config = dict(
    hidden_size=96,
    num_attention_heads=3,
    vocab_size=8192,
    hidden_act='tanh_gelu',
    norm='layernorm',
    norm_place='pre',
    bias='none',
    learning_rate=0.013,
    lr_mult_up=1.19,
    beta1=0.95,
    final_lr_fraction=0.1,
    batch_tokens=65536,
    train_tokens=237800000,
)
Each number is 500 + 40 x the weight over its row's rms, rounded and kept within 0 to 999. Layers, rows and columns count from 0. Numbers have three digits each. The size before them is the row's rms in percent of the matrix's.

# layer 9 MLP down (transposed), 768x96, rms 0.343, rows 141-213, columns 0-95
110:525431481533549501497461479514575521408486544520457532478484386543476456473482518444488435469485497508461482469545535522449572519473472509476512470483466509437498514484453562502514543507501464468462439538497485531499517489435482429522426517539497506568465459523508430473492506467548458378
102:528523404519534505519515463483492518467524449436466509473486469563514576477473507483488506538542551546449457426412499558484522522503505462517534515450493461507452603565445490471484487547518471470538407446434529474530566485467489494492508560548555441575495435467512501472516520500493532467
116:510531470518497483515511461508486489510487459485537537536546458512501524442488540523356492431522537471454526567578438432440495502491529485494547527469541481486438595504479492435560555456464460507500610553487520525526476474480517527497522532507489464498566494550495452523502467582540507520
079:450493481565476490476526508587455605572510481485439532542489526482477504572501403545518515499501446481468523542560569481465472482511503462446442515502499507458519461460445507558508497493565537481484458514545488581521465510502510562437430468431510488477514444499523549454448492550556486501
121:505513503559474451490501526508538557548555513468497566514513442536464443463514443503521546477491486441471489552520437450484530514549517495476521481535476553493452468508536450515509499474489494503472479513521491473544466535503580511513389451579533463491424429521577495572491432452579413513
089:477512455483552517493519552486460534490512448525505466499588487476465443492484495518447451525497501477551454466508491486491466513466521433462582516443438476511427457572492448455508486515462470453387508448500520566457549543511571501503538500433517535484550507547615467452467456488518516481
090:493510435458450504447492535513451503418493477513523492487475475459494446430518540403493476539498501513553467527520559467470499450477515559466485505481595466630503511461507521473463572510431478460504474498433486531480459457549435454508506447555516486555460513461537538474513478522519422479
111:550514439510524596502466463502553495579500474541502486554456495420430519503465459482556466517504489585461480422528510482535500484462464525479535451513491458553514458468549426527515480557504493427483514427460497531434485502403520555457448559486497478513504558515490557498510565479503532504
085:508584539500484517567492541535483539472418519462584531458493491551460436474466475470494432521502477460507494572524466445510515505476527464522484437564485578488491487501548504496499550492471412516580500450494400525501553478470603512502475505489517513547440496528497447499480473533486502414
104:470512482530511503451530479554600475435511505467554513444482471463482543475451507436472513507470492538492514428475541462534530501494431462500518516588527487439490468501500557533483458498470542457524564597457516511484497532491515456448463486531613475495389491450493488446507497523559550461
084:520496486485495481500535510474484514558559486487487524522513419469453488582554447410536465526572514536506556465479489562501486501516481518493507520546452441521417518526506584439507459516549468455507460455477463470515447569540556557512555451487502563473561590524502448510503547461512514436
094:457548428499516538485442495526504436538482550537498476487619523555514538523432476497515491479591525469538582517516411528526520474479415527545429517492455392471468523502537491501546505519471462467477498483482528517447522480507510550541510455474546466457438500458463438453503459501483495519
128:469488458515529559520510488436522468571494464504482499463453539575545540436476432521524506527501436429548558448464514545502478543497458406525549487485546540469495509485505508466585443488520540404525581482477503498529459457461499413546538482453502467507555450518456498471546473465482504511
104:430484487457533550545507536469437550513458533502493482537482548457561507472522440508504527531527526499417487557432558492479506445512497505425496481504563583564522535502496552490475547515551406446598430513502547485501541489481500457481533465530514527478417486514541513480473456508440529447
097:514517487474502527494518440536514522536414507481500475585559476489527545485521543480495452464511529493490485491566381539469464510512526473469467482509496497514541547416516468497474455569440477513524496625538473549474490495556545489495547512532470453527499583467519564417535417479503499468
084:493433503534516528463411509548446523450477492512444552473457444588495493514485488476523463452412525437477483509524460435518415486460481522497528523549588539531493457495451492517481424488502445518552423573463531499460541457447470478516476502515439490492491463508486511490592447498486460505
104:458487503422513462538489484462548530510530478527498526516501458474449492498421451507484543517583561458497426490517466506502503539452441480552541553450536575495491484483533454454482526424456490406481523489462452409500504462495543571605522465511549541518479519479467485475515472449477443538
092:401543519536455528509506517491538474391506564465458489520512427444461492521522498544547502480516529442457493532401535476514525522557460465483563484530508459475473471538539469547504455479494551488553452457528507464493506573529555432501490476518505477484415505560556550491466577492520497557
091:420538519521487551429555479475608518557525530478519493439477602503450467500445499494517551471494455489462523517492466501581544545546519480467488548537461528543450480493463534566492512441486521507508516477529470482467521593470446474457474523446578520504554418485496469515471488475526548546
093:538479446549523522470521531436540472430530537516522472518562493575448497500462570465494521507473504527497466500489522524475520496513511489489573562529444545419492494610541505622422460505516434533478513452539442487499513480466538542462480580482454447528510537529459551501455528498485484471
139:602535511477542447461499524511543465570489473478492495520508497513528499472510518531411438600512573513502492513567435494468413445480464550546536458498484494494481578532458550503436480504443549446513542485487507490549503575487476503489564549488487568459499477460450509561504526455480447518
111:516570493551502499484530504488498506488501493487571500551567552553475532475454511424511534470505496418420491511468439471516575418519445414473495541459431455488507463481486451444507491447465532563503534468473463506490511517491512561534441574475493447478555511580537497490444536469450456504
086:509417519541507499568517532529538529470527528492511451455510490566476464470446530515511512424514543481602450559488461496478559565514447537457461523485507540498495557577476520524439517524442545498480502483599456482479501460491469522566415505498550504535458441514515561509555539488433476515
091:446497550505488545516484453553409502451474562575467473518518540541559510464478528577514515531518476576413500537430458489448503496462425536561529452507513516529473491565483505462530485461484518510521513466517534480545448559433583501529515458455484486489582524462530527503453553483452455513
087:517509499467528474553501535464495588546486481495499479510523479399480496561505483463544490529456514537487435437528484508508553510497536522585398501433501441509492506525459487514564559506497499490496489473477470602449457578559483547449480514514530542583495554495532470423474489463434524524
098:538434528430432466456516513555429461502432529527522568454496475546527544506496585467597576565479526520506511475506521553453463488489485498514490549498474521470491522538476481562421523468509434449507420550510482461467513427484480478494523537508529472470530495551515570525542457534480522440
095:514476527485481474567418544482502413503476546537555506453484540549498533538577452519538547541500484505548518500492506465484543476506484495525461525465488519518601462487452512559492464517498503468565440523539493481439439444507456549538559575516526632467462438520493496471519439515528496508
094:545501501472583463499466503523523533566525498459504508447439536495399544494504476530499450482486555513510541513491422473481488443529502440464502538491499483500536493494458446506492444501430493452489529516510414485549488446562434517536497465465474563568423547408522443503491506466580437510
121:438500499506527565522491514504531505442557576462457471547550542556541473446452462513495515502510486515498504477522505521518540451512456466452482538475551482469456497509527509474476406387520553567452608497506508564532472502565454539472488545469442432502506530473522531472513572561472541474
111:541426518492495510536507540529535471575535513450533475516543528477577517483446490547531419532503489512487474475580546426461479478458502451491531471529561469497539480487546521413564511547484561552441519524466547460463508451422439452562493523443544520542570518521482534467540517457498512526
118:576536544481448502560543464486486492559504467536533454486469451503485511488501497472493469507562478517493527537524454563543569552531500543495524443499489501420470532487508481470560441463502506514471547528434455569532447480476517467562583505559430504484444450481451592513588539474494461548
107:449514471526491485492508506461528481449544479514449492449506566492479456482479494460518515520507411517511515500466534473480476470543537538521530459515478495450388539426514495556508523488525565548561461508513481485584506473542614585567561548466511548535443436503528489458431481502495493439
103:496520569440408527553535482472553593531451487458489517461485522508505530514475552498483506506502490547468513521461474431503520592532474539447573541498492460501523423509510577469554562499512526440461502474457398477446526515460494512518514451437475474520509460528528561489530528592517499487
102:455562593517575505529500496424468434470544517484517524578497580531528536462443581503507507388392473459505489486478492518521516475540465477492446496448496496438409474474473479497485466543514492474499492520523483455524470510516489538461498534522582487428458519477534547466494459512533524501
090:476473537592568449499441534463496532559462468455446501481503424513476543489544534482410509523446446468462486508519511476540418515468547533538550532483467519472531514492525527500460546506570463439509478471537497497527501601514485449526553491504462540468461482545455498556511437543513541595
099:582546480493442488499444435498585498515506490389462512495474488487448560482469451519554515503484476487478430464501558462451483524452499512525554527493465446463426494589501475540454553533541440528493517443521481478490504533505499402563475514432513504521481537493493525549507557563529445514
095:523441531477441425532461533493504511488501504531518568501514410469511517569526491460514512407546501551449487441434581511470457559425519514462559491466469451574480473512519477526520574519563531506454478460512486474493487433496523528478509504522470539524474514534513598511499484459500429426
085:579511454491520559492514467512434579520491522526526487456588533500445452480566496491500438577502504586498481479523500467414547560457480496453488580454439514526538521550501454511545491469503505473533427551528477563527474490487486489460448435552471488463475483521491534507440547470538558475
108:469460496541546540500459550525457402502587543543555516503508488478470449465511574549525532485431523471517487498499519510479461460516495568487462562445446513517513502514460506546479480551462544477519492497527452502455387458438482512505602480511508550542537536438500518467536505531477485600
103:494487485510452482461461534471519494485481521535582508513537476475458459488514576562418432508550461502480500459508421487499489464538540567437495578511484466451460510548529472511453512535472463530512460469612458476620551547506497497491567598437511528473517467511512497490502505477509522473
115:533487464490529534517547458510419434528485485517545530521477441491539420487539494510543508521435539475513501472552464490478487576516456564396480609507484466493522497463528579523561481549504451615488534558569520486417444498485491506543541496487484524515459524478490530512508495460480469504
107:524506510521513398539428572528502439486530549515516570577521548553545503567441529448529523428491561483568511516455450507534537555470564533491471469453516514497503510459476492514485489514482505433545600458526462550475544532564508472478498502460479491506521479500464474467467502530409444483
093:521514557483592541465526521440503454424504568507537452526480541492468504498462468533465501436545543454486524442496454558554522480511538526490451481523555529484474449488501414481441486477509531498478467468532464447465497436472465516528571510469477497542448468414547463513498444488524599576
093:571533538419462513535522513481520436524561581504485499533539466458531545496508429440507567509484526497521494518464559507456609487466493479446489471506475418496468488476553527487478439547455525480490474485471487530491531452480488447476532513497534477432487475554564585393546521452516514487
108:493485557440562548449525547469522484545489584503511503442478493501491476499496500442532509495463439478508551498406567447513469554630483457529506471515477469518533558465463522517457520533450470509469472553568463474493487510409445466516482531509563513564432503586509532527502520492487477494
097:580533559494462517551483454555432508471556525482521471463484457497504469449502545475450516546485511601451498517554539513445564486467524497494513432474465496533537508560475498492533480489507538445489564526480538551515439532547540521529510582553540492566437506414572504506515442494548464458
097:476438484560516531452530468446498506502403468382491478439508472543501497504465497530477466521500430537579498487456509501476465433498503498578562522477550489474460556434471541548481496543509557582504513496471506479560491458453509451486472540488514479488404528496502529451464575491457548500
097:462528508440548554452454440488537460460535495551474486465574503480505538508529532483478518531515493528496524459504573505478478540493533496502537448552491399494502501545515491510518401464493518512443514419469491544474422625513528495515470595494581445499537499492566507448482534506487546489
091:485511491500541488533543492451438462521439389466522439462490452520505517572502468546497530460483562561518541510539478488529438469449440511518413517495488459464611530497483505460576506497514468560476540448528509549553457523424490466551508479476522469469466550512494474578507473499460482451
095:457453490455444487525485488494502477504499573511558487535467526480620441484475465488498475487602498518518516451511460531467546500548495544563486474536541461524509496472467533531457496523521445493513425454551524511411544481454551383466544510495500540510448516564496537501444473499533584487
116:522548465491442500529497504468550532491408500580484507495532477495472471413530529465476505448489513492488507489412440503520490538560418470474553495448522518512509543458485516489578496411450592566514470490455514541512466504482500459518464486550554528428486508465570572437535468457522491532
101:535507469551483460465514479500473504612465498518523455505504482570527451527494510472498448553530398463508518548568476544503480474498501579534574541496425575511540518414440427532504456456451445499518473527517488544508448520496548486459509553510495515516507532412524494505473540529453556470
094:443547470480477494579444514515516498492504526550485498461509503482477516463555479507524549486561446516466560512581460543446480491549561524534494556460470490575501547514475425444505530554413494571513595587458506548524530497498509427533470524490514528496486506542444491537573519537537481449
105:505558609499507431495481460435537481471485577510431502467518482504460573525488500495488483543475509487511563451452465566455579467460472488448480570489581530494480473438447494436441473504551459464515510488518506445549442433483479558476514556469501496521473518515537471533448535478439511468
100:496526536546494461512496533517442506395490583456452524564456455475514526545496461434487446465492508492500504476471500491470585539476546512501536457553510436491539556486428574511496553541479561501504501497518503494403523480494491557515480543544483532524404573497506487500463478437523443429
112:511521508559434508558515516530436483461535453526581492500509530526464503478532485464512581462446583474462549500507488524408413531553465511439478512453447456513509473506516467495504393526488553507485477419482512562530421454526566479509495537488502498499449468499543525416507508499520548474
117:487539506408490521551517470517466572482518459580488433571491538479423502485512511467525523477445503494528464485568480541459484553533499537528522402492516531528545496540566423433535474480471454513522538469457530496480531480549567488532540520495459513543477438527534458468479502493579449587
110:511508513579517548442518564461499529494575429602458438575508526458542534474556528420478429508473498534466494446461481572426487556492510541456477457510475478460552515513511503567500447508567461531518485449520542524463539467533483491436524519508559531506536479525447499495493493537435505490
108:533499513501525525566523501507499490423547487519473505464573460498536548464443495545504477436471551500539494467496462462505440402470460505519471540524490482527562483494552502476430510550464524573565515381472511516571475474526506501545396461463483423572506516515491545500537443505485497473
091:576521498495503452547474510552494546509536482446586451546546488529480557496487422484510501481505572473504494505481522572514469512465476513542444553450464444510470472494449573476427569514482513501498450520557557517419507564588536523511507584533575510477531534502496461463515500558479481545
091:532440493501584481481583434497510503463529526544531442496523482553574494563517519483529592504554425484500458530520463472570437512507465554452471520522493471500508425528427480496447531518511483464423490475462554530535493485507526498499560491576464534585538528449539486475525434521496473490
110:507492490532502538555452484506497495588499457466439497528485478468504525531474418480446492498552551574543566535536416506507504507498448513512455503492417496488574555506460500427508495535483568460396488517556504497476591549497474519525559513506518425455516551484499499504533547428510549480
095:500519561495391579522497506467444449487454536482489533506462433479513561493527476518466416455478457509519525409500454512445509458528552561496543524526475517494528524416490531503485503470488522475524475486427485506550461515540483463437488400468511587485438546490507552481469446449513467489
113:529501505550497581462544487498525458433481476521459405487496492542531500550476439485510527491519525518413564422516481513513494484488520457487462536529529464583443467435491556512517514435541528397450433488484482410504438548482482491500483487556486479563495499509509502449543490542472460575
093:562516496590532470484477555559531486574537533532537498417522445477462531403463457479459506571479508491461476515421524466554476509578523522493512525443539532521527509455498481461519498554449485429525498419503424481532496537497562487419453472505468453543496536502473489504523493463519524437
101:477381455504543540502517444478543506508517584533456453538458533465509496494480577529480515568491515585519534512498504408438469558551484469495520494473525544559532525515506541567418524490486445471534523531492537428482508469533499467471562473500516516543534585549514520535429469500478514523
108:511449475459432502489485468469523501541494502484485470453512511483540461473488549556438431566521557491527467479467572462502505470472585507547486445491525517472531517539494504586520525523485415504439377451500454493515567470473550444454426480477530542546503462525516552550445455494522525463
097:555556483509572546477463500431477544556499488490448456519538482506518465549410491433450475456501516463461565482489461468529532486555529471430550479416445507492448447519504455508426467467518518448499484541522503535455515505488473484513518501500466499577587478569500528552596526552525476501
096:551510470501459471504528543486546514535497510486501540560501455432512539504570465443552470475422511523506514518480439442496439550569439541561484464552542497463543543497495510564454470567490552507543507516491482562442520453553541519470466479567451527481458445434467546495427460456567494501
094:504496528525475553503553480388455481493539468517484482539471446528460522449418444488565502502504457517547395516518469501523442550464508501545512504518446485540516499510492480524553509483530487533547509498463537439482481522448441562427501476483540547511422580474500456385504485498545553519
100:427571473512515505492455422569412488533507471479486530482540515537430488496465452460525519540596478506454524399494501551457539532511424466531516523519542519469540487499509529470461482428492462533531502458512485563501494559524492465465559601455443468497539480494538524444489517565510534498
094:544469533460504482488541467526534484474530522535458579524534493396414414431491468485524534500440499469529482563468505513452538587501522520544484450492558494445525505518504483538515524500517491541582499546518447478448514528472477454514480492492565496569419527566459510428447512559485471477
099:444560540492548469486446526519487512484530511532523542450553470471544579469457563525450502442553476532421488497494510533463487530538504572425492557490449546462470509516534470484433512503544516466520473485487581547470550449541494470475489453495547570452452579447527591468535496478484512458
# layer 9 MLP up, 768x96, rms 0.394, rows 142-213, columns 0-95
105:455530547500542508526511498485459392529483550533525539505650437475502528474500494554535449561542535486509483520503506465527468573512462397458461542521531511458498495470474527492478526481428491510509443490519490571500427536514498511458513538480436545538538496524516538539533463445569474532
099:492446539548465511445452510500526512572452451484529544523524520424481463526538526518479515507521511510442490522509486488470518483510491525456576542455531486478412492509430449545474546430492543489425495478533529546466407498479492503509568501477539536452514464490500499537546592389420536539
088:501540482560509411515539432450530530467481532505442501455458507498563506452557535485420519567544494519513387453453437511500526508487479539523521477503504472491503585542453494512505422540504481518533481508511434491519449553521461520582474515542492585531562558512465467552527482460526514527
099:498452516454465451478540573461503470456527516565533472545423497507470446481458457573517492500445514500563438567416517512424508485578471526502498461511477495506559520467535569508561531516548494441471569553509472560497530538487465466522508499519521440499551509486472500504510541408439557519
111:524505513530474444501535515456533457552517484531559554551534503428504473523484462476565514443420494517541504560468545546507448517483538513483460393437540393501523482524493480462419439527510478559446489478459512555487508461450502451456476485511471559431460510463461550489557496506461517468
090:522453500485485533485592469438529564489512455523527486545484440416482508495484525540493479540440532432515510540471477490468512568532508491543467447491476483392480507511539462467550498493577519490439486453415506526458544499505513595465540508504453575565486467545468477525499556493506570546
094:554526467480491470438511529547492497506494529486479496504514561442504500526461458546489477483491556454594450454493514438465553560508443507476523492475526577472514503456442539453491558417481516507537535462487511518495465463415451559549441505426583533448531530438484524578491483537561483517
105:587453515433487456493444481496471475473546503527455514450500512454508402513543476490535491476518509511465494435448502506491463499524521476553533459450514469452519556515537502498536492516465549427580479481476523605438491517516432485536525485495476569428539511437564503481471539445440589488
094:480508573460536490503552476496478492470509495471562561499528549483566552540513521501513455522501486486480522509499489506553478460534465504571443592578531496478522452562529480406499518577457489437468540479528487463511501483495543511468411472549515472465519448492475514576568513461534578408
090:509547519494454477479510488570549431527496532508406501529429465460424461511504471478534545517534425496437480536509601502518454547458486445477469499493518573530471453508476500503440433501512542456487531429506461531507572446499509528506534505546516534496438549507545434528539554506486547571
096:534465563460511493475431456511485506478507442538465559440515459582533476509528498462593540520512453525563470530543493511474581482577456441480502567550479437480521502493476476464593430444494509529502485548496468499542454484464519559518507509514441500530475410514478532563527474490547501548
096:502453528483552480476445490485474519552462453501485497505426557541483491456514470444531484495474487483517495442454468555502474475420503443451515407583493590457500481487529547519443500460559448447501564472445463504523560460495515528401504434489454507418486502528506446555522513532521484468
098:522494476484505564544415495475526519509427419513482555506497533511498498478508506476466455530517457504519441426366556497473435468587514495516509524515552539481507547502561524464529511473495470504467489488479434486521477452490541466469555415453477439519522381518465542502492538517522455491
106:539502454504464526439477538555478515455522516472547502441482516501507464485562446494474497478491517569564510513512508473482489503541512405501610533455508463422413539518518477472489423495527548451522486482432471490471523512466489506493498454462549469560569399546479528521498528501588445544
092:424531508483472449474558514414512478441493459522518452524517481423462475545490486498440512507484498515467516472483514494455484596519440530509532567483479511502453535527547557456454544564501525487511563458548434501475514554466460542434493499427503498548509543455457570546530586440456462500
096:546482577488482532543494538457511548406465420484485535474469489517604457493499455492507486418431512467435471513509504539498493490508489494499519502484476452471489503564484494418551449488476439502494511492464522440532463404516586522522414470475452571553437504476507493515510539531456479536
105:617502528483559519481488477511512548519503533527518475490527473482491483446480487510450407502510491455539513537485507526460504481606479484538498482566484493481491481452419570523493560539557522566496545527453531487476459517590526524495424537535422495555540529476508516576513462515546412506
107:491498466542488413437482538532454475502562478524462607471562431528494520541553601472490511560438508479535469506525491501442438508491475452542490492459541435467473425502559509436470516484542500450424502538522480521439492518420527467547473497480468571500510537498493516551460473506500469496
102:525518548499461554517522466513552539554539474487457490550510545491508536515538544507539539571420470484480435529471416576523521451531437434501554515529485457504473551493456451456584544425465513540583503440481455493475468567577504502478500555453546532500512466477483453515519486479502512456
114:566415424424525490506464496488569518547485424475534482497545478477582469587503521483523461525502523494427519471477543488431459465518411499494502513478482479451494530524543489432449530436492469479474464529434476496509529507471434535469557451482491534548528422495442503516561484527455494543
109:444488586496431531476451502496547507474497507558498459490490508520530513512565492526457543499534551458510526520493505571549391515583500530497415508515548443482487467461481446527524506483489399502512544510515432500534508490519493484470556531527457550500566476572576482512526449510420572496
090:493499497522546412478548527488500473485516522519487483489441561595502479464526538509465461517509560542515543512457553473486473411553543475498559430465457537526506478413589515501466448500598516380473477485481468514481521511567483497494512508490465467477502501523511461512529429513519432442
098:494526526527517525550455525475480497434472484462528531503526513495480508511416402504524485454533506484497487560530433491466532563503546497461516456596488518426486496441538594528506464533509604456543528562462485588486509417546453489536504502495519506527554495433495552492468444450486511482
077:543443447540487541498501590453485522492503535527552491549433512542559524522472546486452492476482486540493535574555467505538401503547507514432495494523540556463541443532464439472513474471492549494508522583468504476494502455512524508499454523419408479549467498477519540480505434467453570566
103:573547448539543519506483468505547509544521514529508552514471414487548524507455494478491482599446596516445526401488511516524503507514417467459534484548468496546461573477468499503534471448524483541427503438498440428514491544409509548523541528534431486511502547503518522531494539497478501487
086:498576515528549531497465491540519535476457486467491493508464556514537489526545561460528458498439476519425498511502500499528487499530475459545515527447521433541526465439439468438504544562483469461546449532503471408552514541535426580457493500514524435539460469397480420472468491505525434522
099:484460566567499463512522518511468474503512546510407534579441521506521451492467543440472561458467528541473487429441538541584481556433530467431462541504524431430565530496425555454466500516508518480479490493523487421482497455472503510569533493474475480501551545456461510515471527506517454508
110:484524438450459476567431478495461507487472564566493487439507500473498504503485512464544552533552564461497506417449514542409449549471438451511500498431524543506538520495592498497461451544530537438470595466492466544555472491484446499523494433486506517489500497527546548516483460427537518497
107:511483511550463462464438525601519477499479458525553486503428535549567503423496464527528524493512491482484469522481469505463538512505486452547555442506527455499488443548537424471588490447501447507504460471531482505513476540501467498518506530401462433443484470455381455462528436481490513529
096:471550476478426500532483404512510494470457398491544481410460498501491524487452510531536549522504478527464431534508463512552555462536511481505534445481481527450474544499543530491566551498531475534506475528438515478480466480403505479523496559476451513485476527422402545580517485537444487537
113:527498520518508486499464502537404449599465432478497470491494463502406490557520490530529476448554480496566476530463471456542447498493507498523528502513462508487580532460474500460466551490530512468443484457571495484428444452501496498506511522529467411527577529518483534575569434481527428521
104:585459503505432491534558461557530480516446427451521509452478480466528503514500476489566554470465489468514521532413470500492492480545435513447493488485514512487558496462506459450493514435469500429437530427530583552470555475457490495539524475424548442457529558450528546491463477458518554535
105:494464580540478426470498590533562488518467533505534545427463550527494575503416513549565538508477545562480503506455579481538504465444484494502525518442530547552455499428503525513495447510505512507491488471446550471548531455515480487505452474528536440555570539539435460535502506481541462468
102:523489538474503590523535468530521544461536497493490446498492538528502431518542511461498537562558519471429511518476546469478524523527474497451501534445527490516447489540495578532571488517467386536541501563501463512465594389470482503463460460508475459526524499449518429510532543472422490533
100:557453518564477524506448484484451545496425502447497474450511485532487500491440449480525479536525505481492520523475531477478580491424544448450484439456515510498427461516517532477501467456536483409399523472428573489446522481507450451464512532476475498502521479460603476466562448475466455464
102:542485384537494402460490493469459530492483536536581417427515512507471456531490487506514544501539470468478478464505516366462474473473467477508476491455528528470488479434451548495538528476485467488487472555438506514489505502501497484455440437490460525465450517506513548479445489421427559507
101:553453495533418525503473496579487483488517531552506483519502536436567428453480529483490500512501558462525443464510568570509514477500484498484452578447525437462449488368477536550439492465497510484410517492563436508498512529489491498488478461503437452486461488480535563515479503471429505473
102:486530398549534561466500504527536589473614493495504491538440507444478506509507491475453573467547514550521553468491523554517491467531454449467480502443515518521539494444491509541511444464524567489460507558491464489540559525559506474461472507544567441572486399494481520544518465513503519473
095:491442494549465539466546499432518518479457503500556486508486510535544485489383487523461488503467505548572512485413490470496493472535456439504468446492528508524509508618476503488522442506489508507465514521511427512542469562446542559462569551460410455472563483550532458489453482494536561516
106:568493504414548515436489547586494482464513490567520532472547477502465528549481437469504458466584535446464523450450477511551465519586536548500532496483574539460560496525491540456511546460569439481488485470502477473471492427471455512494468508530462500506564475498454495453569502465425471515
113:490509543541543476541489560523560490455454516487507507510480452520534541468486453549559533501449507463447527531466513502610479434516568469529524490481546432400488524530508486552522514502550505549490473453446555467522510513474565503525450554540451515445499449449521508517572502447391500523
108:514560479546485484545433524473479494579471437534409495485463516477512421557453447462507437472446423618555498505497493545487489475537448485520550466529470482442519525467437509518542474529506459476513531493442503548519500436517498500493521472459539493568529506449505530472577444513454497555
098:469507517550470528558459444541499446472558520486517511469481556498491499515519451507531444533467492490480491501505516483542481549485524453482617531511526413500457494448492433472453482489461526523482540563532454487476484478530486452588525467534508508480456519564449359477473431574472508553
098:479501525504459513515485500529412468523457522470529492455468531511574401505476497502511546474527510491527474511560461425462520468517466475489509496456560521488492522495439507490521498501448449536454531554500522478438419426489501546512442535560525570514572484511510448518474544612587511581
090:400514522482428527488523548463463513529497504540548446526463543530473510482564451535483474577503494465539480503457502507503473513502499470534543521517555471490342579381479545555520529522419511510508475539493519526573577486509496561493490497558460501507493490509544490496488532479505466487
108:509544466493432535515518475514468518563542519549525443564540491477507421430547540512479507536458542416508603504456443485487512540507502459492514485496468524401411485548531552501481463475467464481540534539491539454508572558535466476483502394469460530517553487464517490505503554548503504502
090:585506535500474512421520453485541534492542502531417553540485475507466522482508486512508474494598482535528566492409528525523484500501443471479515543508479561405489467523539487452486501533464530507473484434492481456494495430562538556476565577478486561545519490490428487537427520561501455538
101:462533523478445460534433545598524516583528571505512483435527535532493498423502503491535499570411448526411495510423524480455490512503521460440508446562506492476491478496495505466505454461502468433487569488466524596542537491533516482479456459490555511493534487473536471539508538473455535449
093:544506531433540520511464471537456522506478536511450469509467566491436556470467529505479536541512451523498523506454537516430487535517488481520527512532502483457540476526552464449480526488562558460476466488512473450416514473457468491524465420459482460509562478545611571598554530571544455536
093:515490469495514547575539504502559533488510525546498433531459495499537494500546431527546485463536449519463569473497554525573477549484484463464393556473515512452489469532527476451446539513550424548478524508495480531499522454541413566520428470483469467513515458493449522494489420511402492535
102:555500436524495498545545511469486575445481467465473499508475527528603536532524520463539483460442494468467515537477496423485485536521572448482506550588477519512461475503461511466465447469522485497517454554511443461502530525468397546463441491458487573453470514508596466527516587490496480469
097:492478475556512472481533514425492424539517407528561502440525530504512493523498464578536463510517588573522511545449461482522465476504555522558499458538544564476482524547547480514518507438498525456504513487449453436483472434526493490451536476559449515447487483515602494460515453534482450436
105:497458531501437481503572518483439507484502526487562507486496485488596498469477546486521510423501588474520532449586476569482471477584447506479475562457515531530483476417479487492469513430453531499436599536532468566500467452505460493481434479487485487514474533523454559514496426480492522539
106:537516476470521469516510546512521529537461511545527564504508482456492527479534415479474450541519510442483565404450584595557504525461461471564507491517510538446512467553540521503544493442522430515542552528439529468597480551503485440518499456538495458552500504492439502526498439491463443501
101:518524547469484519494509547526464519541468478614481493507460542489389482578456485538497476476566508505500460489568534459494480497532527569496480469465501543462508495460546482518516495499464522470471540504520496504530367527458470554480436603513479495522524490539600466528472443549532468512
105:468488562542509458487523515549514561519439467464448482489488469487596507525594439560458596543542556468501507519526488462524503510420506477503464534513477534492500505543510583518484519458465472489545458512488478481504409435494496480475472500558488509464523525510393397462544493498477457497
100:493512484504451490539531455546450507527463526516452517491549471487575549454484534573566587534585572528535514493571436541533482474596490419484504466456490488530507521567499463468531440495486521475434459480550508493488456519478532539567555503566509480439509540486550502529500464500539547481
106:514497458434478511573471465500491520543516475506510529410473551496566429448440488542494502483484543533469528493403495511634572466556532450536473568530453495505474579536490561442500461482550502585532537466473517516514443506515479517528477481546529511447501498466487473550498524484479500472
096:555586515534474519501482507537495426481438510560481450506453505472479466454552498518408467465550497474522446505436459552447529499510444414458512470533533550449537482505447559466500488461487412514502491498504562546530467495510522513539492477418474485435556487519524487445490542595505548523
091:499501503473481490518417476505501516507490496462443457472454546478479486497554492514529482515541520520428531553470541509523401537437481507429544486461467498521517572451490479553467561496538509439491430475532514557516565476493473578468547484552608525544574459440497455550491578514531515491
109:485451521546499453491498529389440482483515523465521486412420505503481531497437419537471462554497524489499484517536519501468475549422463453565558517521559501540454512502434460420452492523493468489428499522563438548455457478480544468544463521531459500507475516526513456517506558463565464476
096:501458508525485485463480506515495484556497502526498421514461551537469518445510478508478506541414525481487493500392493560496512501548543571512490461481579524452514495491465500447460465425498545511560554480375542482535491592484513489512513416499538509535527450492473412449481441514482454509
093:521492497489468488611485473463436441583417459468488503517515567493565544526490522535418441520478478423535513555532490501565433530517546507552484465440488463476497503524483482484436491495544512540478526531509519521510433498470570517509497536551467473511551399503419486549494498504453465487
100:479525513473528516429531460482460442559459569500445490522459585514516439554479486460503452536548432547513542528559565445493438629517446490501547513522386485533519449492530534448469501485479513515478515522504511458497488552513526491533511546469530527464493440509453497492527541511454503567
105:411557451528531485506505488523426545460515479500506464457475561450527458519463462490513528507573487502516478542551485527510498541442463491508483544542484531427419485536529509524570481472405439459542523537506464567539431444503491447518465470453522462481515473428515511576578483521557480473
111:535527499543524525489481458477520467548437505485517580546442552422492560534526450443521479424568523545413502485447421521500577496549555484483456588517436492565527513488547537452489466455497442476478516508480524557501473511485472499532483547519470532436464470494460469510510444558487475479
088:521511539488536526386458531501460467557472433444557457508499480471483466436539473492533526464517442492566528574501483537496531519529468471518593504560497454481526507494482573454551473503512511532500498487517509495548503462508518427474428418528531441442520533485454447607531448493501490471
104:510528481500472394495516567474496486527464465518527502522551504572529458580553527471499513500453498513580470543467466487420490491501466452485503478460479527505499523541452516435507457438531474542469533509541511561497528460489604416534548478426492548460482598504457567542513469480497489540
091:486425468492458482421478460485508543521498451538521493538464528483618502501439486524507546504572473524492527479488453459476416488514512474557455413498529574524472512516512510539494417540488482483478483535551511540546510529487480540509435392414420494521462468543526486519531510554485483518
107:458540546530472480565484489511452469506433444537508472524491591473469606481485544481523461526442555487479544505442465480501534465474514447571523491541483454518476458507520465445452472486562478604530529468506480519491529553518547510534471419419508512501388520490476472560525529497513482481
101:474384508475516517532582430517464572499418482512472424440531503532547459530515481509530474532568551501407529479445458460540496522471473548528505535492483514533466557501501537505569546485506485476497479453527433497423450529492495462484506530525456541548577493523505470488564481423512520503
096:446458481469448515475489546500490466503471441575437458475455487456500449464555468548564456475516489507484476467498419435500530496535492561549476462519517467470513510500502531491515581509530521449460455524447451509461524574380500468459436499531484505555546511464483500517520519553477612462